Weights of a small GPT-style language model, trained from scratch on English Wikipedia.
Size: 15 layers, width 128, 8 heads of 32, MLP 320 ReGLU, vocabulary 16384, 8.02M parameters.
Each number is 128 + 32 x the weight over its row's rms, rounded and kept within 0 to 255. Layers, rows and columns count from 0. Numbers have three digits each. The size before them is the row's rms in percent of the matrix's.

# layer 6 attention key, 256x128, rms 0.311, rows 187-229, columns 0-63
128:116145133084170128098112149104126171131162091143121134138128077143108146101114148117110095065148153134074144136134114135104176114142080114070124111130163111104168185140120120100102130115201170
129:124169089157154163126133080157128132158135131146126073196186125148143169203114147123122145188102070157162128130143170120125110174151117109155125093130116052092134111120144147167093107150062190
115:118149157126118121141114137147120100111098145134122172106141099156055157147122117135120147131107179129098143181152090195205138197120111136104072104120127143151081108119144111164110104104124067
113:139096081117116175105155120110136124082179174112209162110174143121091188081128154089089144123142131095097099160180096160129156085107148104074141121056121061081157135107096137151095088160155118
108:148169159083138116195124181118184090131112144109158166176105135072071177161132157149101091155140156143073111151114111049145134139143063126091065094142108152128116111148069136172133117133159177
078:075104117128128167137129138164168075110071184160083125080137102139125122174130098118112092159204092157148154170132118067138161126161139168114113098141141141160172148103111104143108140143160177
065:100141127128052179082121171164111148187150200165038170123113115122121152166156133137114124122163129160120152130172118134152111131078115071059115087072120094108140138164122107126153146098169182
080:135132103077119160174077121125165144141134113137066132136127101084134131155150132094119134125110129213120150113116143095163111156105114135142133156105120148152098164180124093094123122083169126
094:143115179142133165066176094154085151120146139111199167101140169188105088098125102150136092162138141146123118146147148152118134117086138129132108135192148071123106128105127190120107088156069082
088:117138101102087107105072178093104164189149096136075112114093134017115179185098149075115134175105121175150143140143109127116168109125137128146130140093160175185175132125150095130139149099121152
071:170133108043075176142152168097143119197098105092108091055144122057139142112122092200145124088124133176115101170120148108155085111103119145110110115144075115175133176146132127116106137092147107
076:103130140124152196120177157080082168156130145125137138090133119110135139164128073139118120150170153132112086087138113085126121100114206131085058116128148131095132152164122199119144154126177115
084:137117174182080136135156071116167097087137098085129120155076117181142152171125122106090128091157114125137165112109113172153162135143096115134149150172151085089102097141150142115104102125132125
074:081102160075131143162157146116099155125096102108198140137163033143163129123121130143131083152171071172113125119111156091096089144129158137094071131159139163094108175176087169153099150119153104
081:150169143183156136098163165099177082102071129114157113102077099205130103164128131146156159092193070099103156124082076182118149166118105091142130106162110135096092136101114133168131136165155116
082:128070128158117150128140112107151137190105190095135112177120204154153137173114053118139140128138155120144092122142139130177136143101121106121142115121171115124157152140142096110104080163122125
094:126103114131114141159117107159109140110188147148104102136166098125117185059104121076129121135168185110141119122125152104093105094158107143140105144066084124175134112207117129070115066094064124
103:119100138156143133151149108085117110134140185155071138152138101031118118118178152137075159171125164132203080139120126104144147165090178176119086150088138123153137153180133146100105055114107110
086:105093160157134109166117151056206093113117086109104099152142109114141136124189139143134136122139129120104116125097076160138176157124159160110102191147133114133118148126122169116132064102114125
089:122110130138128061104093129160098156141149132108126098166165126105148190025071077084113176084161093151121143105158203107095092102127118110153108147100126119083164136157135095158098112169116107
083:041132137158120104126152096115087081068142140140106095142185169119162140074140101103162113121133162138144129115079164175093160140135095145096101103113120158161111117143159115063186159101115089
101:154130112151173121111125051153097043147137169150133108146160064113159149102133127118113104124116094111089076141098169143087084091071108098114111166088120054179101112097119082156132108138068134
107:095101138144071127105174182159122113212136095125116120089164130136095105156127089099146123150092140128140077125132112116167133082139145125112136092079077153108116123104091086159180229145145115
111:141111183125069097126117103091142067093105095120087186018095127147091121093084122154107100155122172104101200113102126162116108181082091100119115086123195096166114128092107139086120180115173131
121:133133116152129134098135115130135168118080094094142130235090064163125141179140154160130149138098061156074136107128111040164120087167158128124157081146119171108149154108075112189124175151129141
113:140130105135109118080081109096132112112156047124090180097101120133083078128154129119164117124118193124105133098144122122147092087136138140146152111154101078179134142111135107121170159126158099
095:096135116096151139168113104190130100081090178100104125117116129147139081136072085115139123134099105094149102190067119066180143123134122138111117132164112176115131083074090120099106128148137102
104:083151142153136155126118164146126154144034115181116179131162123160135111185093195103156154160126146154115120079142113114124095098184121177138148152186137066119130127049155144108144125048135187
097:165141153142116135116125126151157147113119185117153182067109127132139119146137118096108130113166173142109158182090123176100111148118116140171144152123157105130133093149141192186055173100163108
104:086205147115169138076149139132190159114128076126157138196168172140125194167096090099076118145156093149137126110128091114147095142117119103148133137133112169143134136134110169157105125157117162
119:101103153131078103164183132170110156175094189127132094057120113091122126142105103110165123160152064175127152101172145083119146062159127157114095145077190124129113136129140131146106167099160153
107:085137106136169107148130134139159082111079148081127064211184162138165172207199135137162161161133117102081067163152112081157080113090142071091129176106143076092181129109150116130148104142119121
099:122087146145098162193111111133122142178174172104084119099177089089078098070171125104142103100131179105139184108148152103167137075130132070104118166144136128213143060174161094107100134116154149
109:156090134117142148175094128128143087155178156124129127128139161100117153128159118110161140101145165058122134123097148159097142118088125148115101055125082030154135111116160098083161098145143131
091:139126094083163118113145078129139140119088113107150089124083029143152137128199153087166131175125109113119109163120108111141138066093183116146152184179160120127083092125103135123146095088119154
104:152189112153172098067208145112144164186175125155095143073081169151122144119062117107139110119149103169142112116134121180134077139108175087201124149123121118091135158145162177166115110098110063
121:108114139165170118125128169135140138129111118182122055186086151168079145164107116159017144126103060163104125112143120123151157107134127103065106175093143146043143108097176164174156167151102101
132:115142125147141158159102137236121049115116085167094164106145123091094144135112113189136098119100074100146109143147070151118157144159139134119175160193138140124165111091206200063152109072158137
066:104093141082116129159113154093088121149104101103122124123108108129140152128156124075140200082127115065126124084140062139082159137062155099187090155112130146095106098118052084096132127106141130
088:112097122164138107107087100183167087090097144131135146115139058132117127146125168192173053072124076135157098123105047146122151161157142111080145168175135177143212125089207211089154135104180189
095:085138091181137111166046122091125085071173139180101129159131153088086123130085170160092114105126094100154046153166135168058171109157149077136136107110132111133138109146128118108182115101129062
083:129095088151128115127095097210091076112092089113094128109122152135112177123143127219113086107128116172154110174104079154118121189183113130104135176207123099155188111131168185071125108159137146
065:127111119114145137110087214163116100142092118092038143094106133067111113153070094141100096088083123124119149119160090110125159199182122130082123094161165163143114117112143118168113139110183127
# layer 6 attention query, 256x128, rms 0.337, rows 188-230, columns 0-63
117:089197091114126097133134123133165175166148188192072078171157074129123101164081125127094149141125093170123182111112130166085157136139130113173096088166083092136056105122089135145083100119122178
110:110154134120048103146091089135128099113095176169077162077192103168086170154126107135123154120121149155124123164149097226148116205146139127148054113093132149146117150100151111136103144116107082
102:076094144082142123096172100071079098076126151109150125098145093167125129072170132108124132134155143117073104097114136162117164140104127115096119162124071077166141151158055103167140087161181127
120:158115141086099128179172154103129093139106122107175160144167115077084132170125136164113104142125145128121095153135123084145088092142103140158077118093138122131161124132161113159079146131131161
097:127106168116136119181113107163132132130122117132180095134109166174159202078158150149137147172042123182138157165139149168080123064107130130133227080178103107085161118106162087107130131113126103
095:106156126093067183118119209113144106140116145160099179185164153159137121161155116110112144130131140154113115098106199141150150169063187108130114138126118101084151126111120153147151133182156100
072:121154103113095136167156111159079144136087151139125124140083168110144124082063123118134114079173141101100162127137186164112072142116062134091114134108098126141136112075150105156087168119116107
091:165124171192179099184123108102186084129185099183131133173209159127147088106158114110072160181107125119108108138119129118147129076144145128186129171105129110091088109130128093177171125142125086
102:102138119096120125081090099117140142095147153147135140121082103116089154114124156184162099077141094095084144092153147116100139160163159130087190070148110118182170218194192124125095164107148180
101:133068090080102085042156110136173090177092048046127150139134118088132185152078108173141119077151159141105151140107140089174073156149130149087118088127129168110104082119131121131082180123117157
096:143066119121144149082142162115120139173088082118132110166130174085144130172125130159099128122178105152144111109180132182117101131105132177121140131171170136192157116164137085119128118104132086
101:148053202142127146169171117075123134131125153127155115070098116143160174151195103110093155086154124094102121137118165179097141086138108161163081155176105154095050167165153088145102099141147110
097:141167146117160166134121113107123179144138107141074111110164151099135157102077147178100124121197073114117146150097150123091148096091121178119101115181125136138162180193152090116121158104120174
107:132129122166132146097133127073071098153140135084158128158125170109127138155130118100050110124166150104107191082124100103151061133148110158168137149102114076096080131099156109104110120124131142
109:113089121131142039145148182132135119129113103121194147196149172136119152163103135121148144109106170127143085128098130172150066195131139121134136177180145121106136093136125132101134100222099117
085:143098130107111110183119121165129121101146173132109149066160060176165170146162086092130124101084110136122097171090151109072175143098140136122125111138103161134163112123121175140121202078178136
107:105067115109155108159097084145101123102062131130136096211114135176155149156172149176142062145090145134159098108130091067200167172167142145144062159121177111134116175120119134144121156071166102
087:123210172163111120098157159076102163136180122123138114138165130085099174157099135163159153071176114121137164092130141103125174091094111197092132151152134150108174123155150113133172142116075125
099:132089176147104109122092145156103118143146130143134101120123147120144189112104160117094179088112095126118086100052102136120146072149084159177124149150167114109155175147143110112107131153065193
102:087055144146087116147097117092141120101150127153078093143162116140122182077129119139193128111151123174188163157155140143083164079081128120135119193149115113087125182178162147092202120086106139
106:052070139096131118159133142054153127149124115180156163112129111111140199085109048134150150115108089130147063166132178176066159112144148082113118141156160159127143148174093123132135135055118200
101:129100128135121156129174131204158130168105128099130104121174114126124073142155188143137099142116136142184147121073123104157158132129141122045194122130057107126142054135086126142205163155064107
072:174133142100120120117123207073107150107167139140201144133119113142143124130157092155148077106171120143103113156176127187097133138130141055144144136072144161163135141161063138124082109195106149
103:138148114093184149161152153067128177173185177103124195111127090095159073136116199105102141113126097128104130124156133067130130158125133094104122055122125150108092150099081145171191128150139154
099:100124156141161147172143144126126139103180093150167206175115135132141133168106085114150127172116105152135077089154150131081121089191185153148204177135114090102146125124090091072143114176152108
095:122154111109101122139138090098069108131149182097081100101175159137143135173102133146044160107110126136118123100162172116136128148115132132106073110134125104097092138170158136152100155144133107
102:145088086084155167095143146135059117048104110115121130113188140110131111168114150114065104157091117160182134136141107106131150056104106144152205167141114095103120150083145158106155083077185143
118:149121137063023115117127091113137070124123186177168158127151128165144095179189098136108145159097096094097125137111164125133133146109151067081133145104133097129134124165094154150053137150132116
096:137100150150101192101146112143112177141090116133123128143114108063151158163155092136092117110132103127123173064117097086107152116112112096214099081159122124145120098134128090117164088114132088
102:080087154112130054078101096148142149125158168126163099154179149126143100124094083110157118134122136114156149129161123094136122089180097217118156125123199157175111130108132155130179131153157146
119:152147103105140136120124178105154117128126162127105126112243121129132174193140084156130195108152163103142099121121159105160112172101116077110149164154145131069131113109149136174181157133130127
110:179147174160184119136134085140163150119128141129173132104112109157150112080147112169144131067155136096114081084154147190140129142090126106149148102126127120177142099101126109148076105133161110
096:078142148157156126137123127088150110127142137127142087136102157200139155126117149133095142098145116129153123164210207162123082128102134119101150202158116085148136137107128085076120041117108150
094:116173154095164157114110133124125147127144075128115094111095106113101123158185138096142181156122053103126168118112073131039081117170136107106133119075093127122163159143089096156133127133158138
113:160161089139171161095095110151174101159156080128084088042086149128067080099082162062136107120147130151118163102179132133143096165116104126148144162117095091131112134132127127123141079131068191
123:098146139144156099166094140129127165135142132131179128150096141092108120119119173170142154123117128116150121105133127117185136081042115159130103103168167117141178088130157108146193145099134126
094:090117147150083165120124133160113110140116064150148146153125121145116102119121118135082107083090135100153120150132088159092135079141156138133206190138123144134157127099176174064181064115202139
111:150099115080114064119122111047156129112105166131116106127109159119162138173168193136148161111142188180131122114064181084135131121110091102129065115127124138113109133161070084146127145160101135
102:077161138169137141140110177143165124081149114151149139140168073151099146138153081116110156150103120090122020134158047145063207118134199066181157137100114119157170140108132156141163131122185126
089:131140118107135152128110150080136087081154153116127129107144168197128132163104108088058126154147137117137074188164139142092140085126163132156102096188155097158120087153066095147128103116103049
089:123072115140099123157100089186103118142093101115117151146131103150126160089135038158161114126105134080138158116120136172107093171155157165110158136139109158111151086073182194090125105132148131
069:172072119124120105096159107118130149139100164124054159128073121061088170143095115095076111135142101145117122142169167096123071162145153173079093083136145128148135166102132094136105143102114143
071:160125168132174139137140082149129176183137140144081095163136091094144140091169160115154149109164115130090118104152087080095160153117134127057122104086105116083116195151185076150081173138146112
# layer 6 attention value, 256x128, rms 0.426, rows 160-223, columns 0-63
082:187144062159113108183122203122127072132113225114154106181133119150109094141104129094180087166162098108097118068112129121085074081141114146162115181096168117127136140082133119120158144121069137
091:094083156140074110080143179150047106115154171108161119101126141164149118132140105113134120082167132191116149040111162142123070075120132144115101150152069139132161131115153160166169146190136160
076:110085141078088118106161070131113149159134167129093148082085100123141154109125085089122178171144104119133108146104143156167168145097139114131190180127183128127129099118121159136108099135100123
088:199089058140190106135113095115150097144159135166152076137120189171168084079144146136133157182125123099130129117152148146054083139144159131130150075157175106132121083128124156110125133090131127
093:113112139173087135212159101061170127092145069149144187105107130131159104162102136123134107113142117105122130084111092156117120088208143176170181140063151104124138132153141142093088186106110095
079:101083110159074116160171148190154117133116090118140146143155096164174128147111083126119142102103128157077110163121156174110072146070189100190129171110116113119146104197118128072138178119159126
088:099141186057111180157114140134154171093125087134091091152164112160091100163108189091145102117089132155085125137152157151204146161127139139162142141234104116156141145093157140143140104071124111
082:091088100164147105129106203110147164153135140100053126133119095131089180190121178092116105168175092135102142118152092099131126196063127117163162135122149110132151124116109131102124157130166103
100:221162184182133140066150126131099138093132146082183068171134107168175143137078114080150127150062131074134135152133124178183096120160111086089134152121097069129133136136152158090098160144111144
087:080129112175109089095140170123139061092131082156078064148048150106144117120126091100131129127129133125108158167111094119145129139157123136126126151122108154158086154079127149137183094128091125
085:172135156135159134148104168124134101083189098111194112190141144169108110157135108105124166136133110158153100149067072151103110126144189161161093154081112077137152157132124181151119110217077106
087:136134113080096120124144150173142151147084096170089116131138164155106133119094106192125114069115127115144176175063141105181108118124092104168115105191049113090099090123089110110157137134156118
084:066097159102151114149098109117121100114099075141177120178103106108114085168065111096155172137151075110140115177156148100090149128054144135136193108168135110142107119157103120076068119084103117
089:117141136127139141126070151122179167139119097124175160101125131165114165125094179123125127156167143203094133142118102167115124121164063114163096074097129171136111072107141143160150167118169083
081:133146151078057183100108142138086105169153105169095129086161183229122104161124119148127147105116087089137118145127097130132148142078130136119108103184178107116082125092147127121196083090148163
085:096144135199127119114170108095139140160118119070129205179167105132175142148129092150137139144168124160144124130107114087136062160129078100111091133109134137141133076158143105088118105120112112
090:037077144098132113064164115135118140132135025092112189096178126185068115090134116067117143141079131145127145130130092157064143164119140102162132143073113104102161159108170154177139146120125082
087:135155116079104180173138103126176066078134151138171127153166133074146216154116140078135060126134124109134193068168140089071146132179145086161167152080090167151129122109136148118105134113123093
096:168112129092116148071117127127120136147139105221185176102134155141122097129108085181143168202174106059179090145104128115150126109140152162170077174104151098115128144147116129110164170101096095
081:167138167160131157149088163100159091155157170173106150160102071162099136156144073121059135119139092110145151152078187120076193144164117096144099170087119146160099147159120159134187154122187106
096:132157104134165098087092088139152074077061108161147080138120151155156145130078120100142095087126179240156142153101141129121138173146131162160118167147126169132143106192127139143136137107089047
086:127171134148116090117150134154177149161131128098148075098114109161117178135130075098093148147183100125097105089100135155160122121165150179077121093108120150168170167131172176141098126072145164
093:223134130182117103135134090153147146073126132185093164103119091072062180117112062125126144102158126103166125125210153086119151106111137108137146118125093159144082152136108094126105088104109117
085:106102182152102153066127125118050140120112132040086089126100124184114132145141056127108139082131125120120135128085144118119130098127183138167124077145138161143134138141132140168104115142083148
093:123107103150126121179123092134141114077151139148137187184164104133150182121112116131102139140171092113177170162086137155089157090138120134181128111108094079133135078097154081103211150099160159
091:105183087064118093140088119129147146138118086103116154155085153119126146116242090090109121121077160130107100124211128133134113136123123103102180097100146091185120177125167108180125097180131134
082:130154083103123082115089099150087092108146100137110197166170114185142120144118074117079138119170133149110159144119117109161198153133149166125125148121072141150102057084135096094109067127165090
098:073116147095102179099172131156152102137084121074101173088128081142151167127109131182077115061124140149096104137197162155181122082161159122075171137122113121155159083105120131109106105098166164
085:107155176106149085162177121078089183144092171122071096084140136101088138107101099185151157138089139120075124141131117102110141153078184083157097107163163114173117127123147124100112091122157136
099:121133144153141097067169135068125129156187132129121166174134195159129153145137133155107143141100109093129135145141125137173127096185154180146152129108040175128121161128104141163054110139202120
090:104177149056130160131070145169105126104126151185140122170116077049096147105101148059109166170102096161176117167067125168127146118171135161160117127140118154095131145148090098106142135123122128
096:123110140134134154088131136133119141138116112146167142109135110088098138160164149155063105086178120135120082128084118144067132101137122134104147080150150100074152143145077098140152140116114098
102:137130086133145184114136168148133137159111150117143124103179095107187149126164157175111150177092135111104136157185178133157161144096147080160095156103156109170139146072152112130097080202224155
095:077159054135202180119140150153126078114107115145155149086152103132168110110075117140083101161157137132167090106104138131172164134117168099092132096060103156100139158081128147132104113160125120
099:114135077150073150123159146127079154122096110105101156144124096119101079133140131128093143141113127115106114096155109148137084145054155132068104137122149112122173125079099088148107094167080157
111:142115133160138113144099171153107118132114142132094104106131102163101182102157105134113117126116157156165142104109075107150108076113108143162103122127078134108125103128118157188152149116123111
094:090188207101144142070135112158121141133132111101123100137151084120127100110103191132117086163156084151101139104148150135144042107091113097131124101128136096097145150092108130148099094071115193
108:103134200084119160117074134174140059108165131089180132113160147111171195075148108140163107178111137188152118148104166122117162146134166146103136151183197167138109074105157108149128101117122079
102:106128155065107153145052150133158086117135137166101126138100081168138152109128144102204062122137131172182238114158142092163081115143174119139146116184096149190130127105138155132102119124151157
083:161117112116163121113136149072109145133113147149182078168143086134084180114089142092180103136140092155061138175138127145120149085144132134162169069141177087097161150073120083101135139192114127
090:121058148182202123085139090140128145185162130124200121139128173151173094085080065140125121134124122214102127123101141112135099126155090130120137067152141139147131187153129181106130076130113137
091:190176147127153124093116124089154086127143140136072109109117136162180103059176142149148113168183145152112096160176104108121142177196183126068114073095151164164139113101098159136114078145186118
114:163099149097100082172091182127093145096165135139122094151100085181091017055109127140170132126080101106127156139116116086126126133133097185152151112112087105148123160105136135154175105130146101
102:122196091059089155151163111143150096121027161076103113130111108156158128117154102152135095144090122102147126146099161146179124044166150124084129103191166102138144132195097160084104093134097106
093:108111125118175127127177095088157150142114117100161108139124137132120140119146112149157117126147143157055150096097162107063073192181138154102107109098159158089119086158143157144099217180145160
100:125139049091130094104124174059167135148125164163069127106079153139176117176148121137131131102164101134147151127063094171142096123171090134128101118081146144116070071086121140138055137199098168
084:126114119142112106142178092159079141105163115143141127136139132123161123198176120094111148174158149153122133126121133105099143128172076140081145121073119162143129134174126087118192172111167157
096:117128115161126109138086112135110149115193165089082119135124126096133144104077133070164131105150145115124113129170114121223117116117098088172087121048118147133149141107105133082081062119096195
099:137104194177150122114087111157119118114074130157077144163106042128057151116100107108179151067191133073136171142129079137124106108116150105144135077090149109139077065104107138118146127140111115
102:118143151142144107181146104127147148074122124159051124154170094121082108116109095115154103143053125130112110156143089117137124175084148097140109133135132122201129081155121091189143117145117047
093:112106102084141132159087144156108101136132160132125153101115084176205158159146138115150108186127192112107106124156153118134139166151147169141140160113111148091141142142123148095132138105065111
102:181101067067088097124098118179095136141135150128125138173131112184170103099159139180144127241127133107120125096153163152193194143130067175104097103119120139094074116150133108077078160150138111
086:107105104078092169077149170123162162187110115123105094119148134190147122143168103106154125142125163097122096122171108106160104150136168116118135103153193066121156149136132158138114091071156196
090:124132124139106051096092107171093098130127120112143145132158124123124127136107116082128168084167130154107115176042125096118139145098140162124078194129126144125138162147092131125129108125103131
091:101186170194150179143100207108129114156104134149138130169151095151182148145153100136123142162123157130103077175065101116162188122142125110077139100180053129088187110126089115120103136103157138
095:141087146168092103141128086125112131099109120160110132121189153123130169136159072130121140094136089087130147041166134141147079104089181162097056122122124100130135177166115095167169141208162132
100:109119032057161121127126126110135118170113103119148162083150115077143155171151104099130108117100071111085147122113124100101148114098107112101160129061093124111126102147140157040081085109099021
100:151170168154133103117130151105108113157121165141187146105191136115150144155086154142117149157146099100072092093111119110154128151167124124180177116132130178169128138112150127109131179098144150
098:083153123168064032141129141095133124097113141040149132149092097124158135123177142117070149087154087070099168107134103150135194120155080095144126141115168084128200077137186101124136184118096136
096:099104114112085099152200127129084157142125153098101191144175088160168176198165101106193127110117118192112100157129150130111089053091147108106107084127055101082179118091130119148183106112125110
101:178112180170094146177146113115116142136088188139168137122096168081127157183135120123150128109128114139130068111120138117124142096196151104146069114118089140152147117139117163107141154147161117
099:079150121213144164057161135172096150104166158076115120109056089109085145123094090122136063142123115172117166141132158153144134076089117108106125115161173112142139100103141177124129137153090087
097:131183150108140109132120175150095109062094124188144105144173170169151114087142125098162150133093116107083159115084071123086125076149143075089180109156108128147136148130149125141201081159106124
100:148157107136125122125119140181207099107158129110124095142113111143160196166168114115190107148163144163118101117155184156102155113101150129142108154102062113127100130086093119082155113116122128
# layer 6 attention output (transposed), 256x128, rms 0.389, rows 160-223, columns 0-63
073:138167103156089163105129091144155135197148066215104142059121154149134161108096115141089118131088125133186161197095104111139137165117090065086160090133096150159107136137173139166091140131122137
085:135188134124136092129162100153154168181133090090135142131082137160079080114109167100137161157105106143144069181166109105167153103130118157120128153104168158098108094133146169177145132054181078
069:165141084115136137089113134167093171105130093101136133179136152116103149146145103114099105149148144151147117071197117117102154116163159144118137049038118098185157107157155060209116096118136178
081:156189151117137182144127147076139133134125126107156207148195120137132201186088155160152100087147118141139067168116110109124147150090104150101109110108130123146121130126176152101084137201108134
079:101166120102103124146133133178092042101070124101161120135113134166128086167149152132146076086122163125151132147128162147100183107084110146077108142159097110151121119145183131145117107078188143
072:114180089135138160047117155076155101153134140115128106097119159142077110210113110090187122126149059179193084141124111113114133125151140165106110192159109159158119194124095162176130122106166146
073:123125145097121091101109123150133137134124154094143133003114146111170115060108096153133152148106145128106092128151106134085112066108087084177148185089111142160090151176150098137142120122186175
070:176102105177127219105106087214150134115117129134131127126127109066145103089118072161167140097112175104157196079120100130152159092156148146158092102141118140152143124170172173160111111127062155
096:116156112112126174177137110108115086177131144142128161163110118096078122212145165148054107079133134120144141139125091103141112164033146160099120073125155137153141132095155125124112106116172124
079:141136185077177153136086098165138141149170133157192145119153105112136121100147197142164120168149116105112136131104140131119155078105104070122185122090133113128166174124069107158088116087147130
076:118170112121126109143148164089088107132061153163093139149115128094148108101092171125118085053147130118161141144150077102127095156093123154099129063130112156132154112084180167074100148126121115
082:152112173191129163140118114059123101153141166100144086080090121142092119110114171124142145147151121159172091100160168159108157145128090054156170158122162180110103152120083125121111080185097139
076:143182107200123174210150156131157158086086177157144114083131118112128138110118159149147119115149106158120107071142092118095142167180054103164065150124144101188117125141203079140192118156159150
082:127077102127120063151136099152157064083177139161110131090109163145116112084124122094144183122156118140126081148092151068143133086142119144125119189178103146099095148160074054138123091085094120
069:144105084102106109088139140065062185122148111125167123144105130063154119087126185113104127147080048157153139135148110163096109165111120126102179124096126140152135103143126115140114133116113083
077:128131133112112149126121113146089113116123149136071133193150188148131158181186131132145126072071162114132166066078152178102166158111142182147168138127119147150125142169136165144108107111110150
081:189164147099134122149150141117100174118094186164164106168097134091123156073122119099140126138177114088115143168169136104200123141167110145121058076105108091173096119132149062188109097114093146
083:147130139152150132135132144126096116130100121159103129120106177164118070108056120136125124106168131095155138134076079184145185127162143160128088092168200117102091148133146091129127105106164147
086:134153127108206123165139113106137096175142133088158136200158143126153151158071135100117070092149132135179159138205122167112125170044100090170168087180113076132103121143134136090132093169121124
080:086018106175113129130158135100102139152072071124109088075119176123171100110068111127158109143099103126186100097154139127190123121147065116152133141125129120094160137106095097178133146150098136
087:117148161115125126160159149144161124125136127128205167103085166177123085106123134132140157136143028081129106100089109156124100106073096044141141107135129107163128082091122130064082136141113185
078:103144138155133168119126154155108156110128126166087180120156106126146070144088151180139121136063087079127135139119053084163160141089175118143098167111156068146110093096077090173100150159128118
078:078101156140132131151110184118115104171151095129177125213185145160176131120107198129163132101112142148125118130082124154099146170169115150186141132135126078120115096097070119127155130147180113
085:176135098126176123121122130157147099145111165139141185124105137092128128124086142131155140183129216150087091108162126165125094132121143145078151129070094099146158094098014106170147089122143110
079:104093116092081088132069134165162082136082110131155050139165154124115147107111140127120174114102153108117107143134137098136100173120031162101104140182149146051089177122082176125151133196054133
090:152078153131073142101166169122076110112134109126115153132148080088135126148136143153094122143197077123085131086083141146132164202170143171136103119094066135138174130200128159214105126099134160
075:101187089141088177128145122137127142167097148109104139122128191108132070083111142161189068110108062157122185095148140189115102187150133174137136130095134088153115165134122133146065116176083140
085:115145095141096125099127115118125141151136160126114094077107111137185048126159060060164101195072117146107104089128154114140124175119189152107147139104148121167138112146106132129122165144161112
077:161080127184133140077099131098130107104148153163123116156130107129150128146235146128129113080123152104175100151123170151095095122201054159119184126095138095151078074152016161100113111144113101
078:131095134124145143103147097124108140070122110126158080105115106165170101211096139078106104066156197183120171095129151140126159192117118126149114138116173144197106155104129069142072128100132172
088:128158102123112118173183111139164165110174107145133106079126162108118115114145153181121092106131133116106114077157101058141121093136081133126156136131183099116116139076090122142159185102111147
082:144086062127076098087151112197158110050123116113144156104160157127128171070082092074136071129099143153118145112150208091129086086134153146142123145105125151122160089117132109138185178173132122
101:124092175133116081126117099147143110077143052098073086128119106151101091094079152140118078090114081078121138137121120120105190130196080104142117093151135159127125148155065166145161169145143161
087:168113135180100116141130133132071127100099091113156087143143128142115057074157154196100110116136094077176157133152138165119143105101085173178050165171149140118166178106121066110138084158088120
086:149106179092181160115094073065100143111100099107151113124074178091136082104156167150159141111135117094178136223135141150088210123161095127156126151152153072101131163131086114085145132086118147
102:097165076108092145079115111123080142096186130096120136108177132115134161147111145090072111133224145107097142117109161109130147144182105146107140158139155143135125189134186092086136142132175123
088:117104096132115116130115108152124131158074153101107108163081073137172171087125153110160133099046153132109182121104180138156177085170117141097075064143182117102101155174126133150113150139103158
101:128191118148149079095190089159088130119133137151121098133225149141070126086091082092127135052108152155060139155115156134133080099101095149101108069127071133139188134122142142107144162107120153
091:158135105178128152090209130190101126124148218148095121127155105150131167154144087103119148138158117099092094126009183074109134118129159144094135148123171103060113181136121152139129178134145146
085:104151118148072082120060135139126164102084139069102152128136176122147115177128138115118131106072104081151160106173089100118138090118127119148086181098143132185097096088137146065091116152165119
085:156156136109080132162166156126134079107170079133147112093074094081101173151184159144110176135081126083090146177149134188115136142085126083057082143091155156128124149174157113176067098085123151
080:149164120099145162130139183121133126089141102082147133096150114180132145160073161136043108131114084110110174119121122131105156094066074093150154104167102162137148106199188147108141140197165165
109:144148099129184160057112083128156108124150141122175102133169121136151179176160086094101104107135133127111101060087176135152095162066153125119126188124119147122094099096136095126104135088121161
094:151142136162138153119085133056141151091141111158149126116095127090138084132154155114174167073176062159136138162160144115099125167136110111137175140155103137125110223128153149162146219090134167
088:109156121076058113157130151184096076168129107122084144112132121127142117100175175168094158139092149141153139148179131177127182093050161095140208128118120099103122174070182196112162128124150066
098:150087135138103161158120078135107149154186105144130166094125153089102112110130097090120142178119091153143113118153123079176127180113175122151110173179153099135140149106135168193180111156169090
081:167115206140139135096146155149203108114154084102190155156153123109132121106173161155111133141135172113124110119047091156108197068063151127122112059108146115145117150122120126197078101143140131
084:129069136166133102158125124108148118056086110154164084129110093143159092149086166155060160108173137135114132131170120098133159116170099172126110182165225062120106108170100123148127103141131131
093:111141125130104137140102116092117147119090142149107116171103183114149121173104110128166096120116091151089129096122180160127143120152166177108126140091157143095126186217123145096109117113112122
095:140121089087141097057129115094076137139105131104095132130128210089085083217228104154130129156149181140141149123089166091147094127144147179085156136147117155072127103166181165127098165092117151
090:177073096198152155108142121067114144151191139138140122137167077097116124091142109191095113112172141183113131111080142128147143124104121090148170103130132134175139123140167093148093120147103135
098:139110146219097132077184108146139149088160106133128099128103170163142141131115118073087127108136181146108141142082123156088118096151088088142187108171122167120106121102086144143081097127132067
083:097113124186124107103108113151108153113178105143117141117068118120137094001135156134138128123185142098111144081112129166090135097106131164169135112102176142150110110118105159088138156119126117
083:152161148138118153051181149071134162126120112140157090107082162068170112127116132162146136168155150184153168077178154164112141119069084120075103116077095135120088174139095147113091101131134115
084:177150140125147185107153100095156136180177103154086073119115112113134045154058166094125096102187125136144140123177121113098072153150163155089170059147157145172127153129212132073140128155203184
092:130153133075108143167142130140127068123141124109118093097083118072120016196181085140167088153091158112136136143160122081154118109150157131060185135134103070131120183103123133113114096100137117
092:170102174143138158178156175075172138108142110103197196154160175113146118141172146124142144133096168121155081105108116145140124122077152146169120113173175136153147136111120138148146190162165104
087:166189146101121143169148136116125155162165115133079124116093121112113103119155189137141121144136159124165122131140100107110110042099116098132060088136124181136134158121111118148161102101079134
093:138105120102178096169090079095159100106175084175108131093149202176140103126100163131162157158132090178170097187151119145105108118128111100156090179144111134142099187090049082119103117108156163
092:135173155168181151130110177167139119117128112157147151161108132063146083116143181154126137137087106034105184132151105111093128147117131170163159128139107100130100132125125167099080150171130091
094:126101168092149162132072116061144114164174176182073119118147113134110090160146187160107079150173082167109137171139090091153159117100162187090175133197182129129159108164117135129116131163128152
098:162130149132096069162138138156119064157135118137104117194125127116157158137136142088129167073088162088116150103203193100105140190168125121090123144103084143127177179184137115165085110084110158
086:105166085125083114083147130141111113172145106038129107119067140088129158177113145121129155113163177197132152158126152125131108137133096161124134116115131143103174169137197128133125143157113157
093:136132107152151183124176128124113151096093086126106108096069129170083085095120143151091071127164081082093155092131043142119139149116114150172152099121114146219149145139140141125086141136104154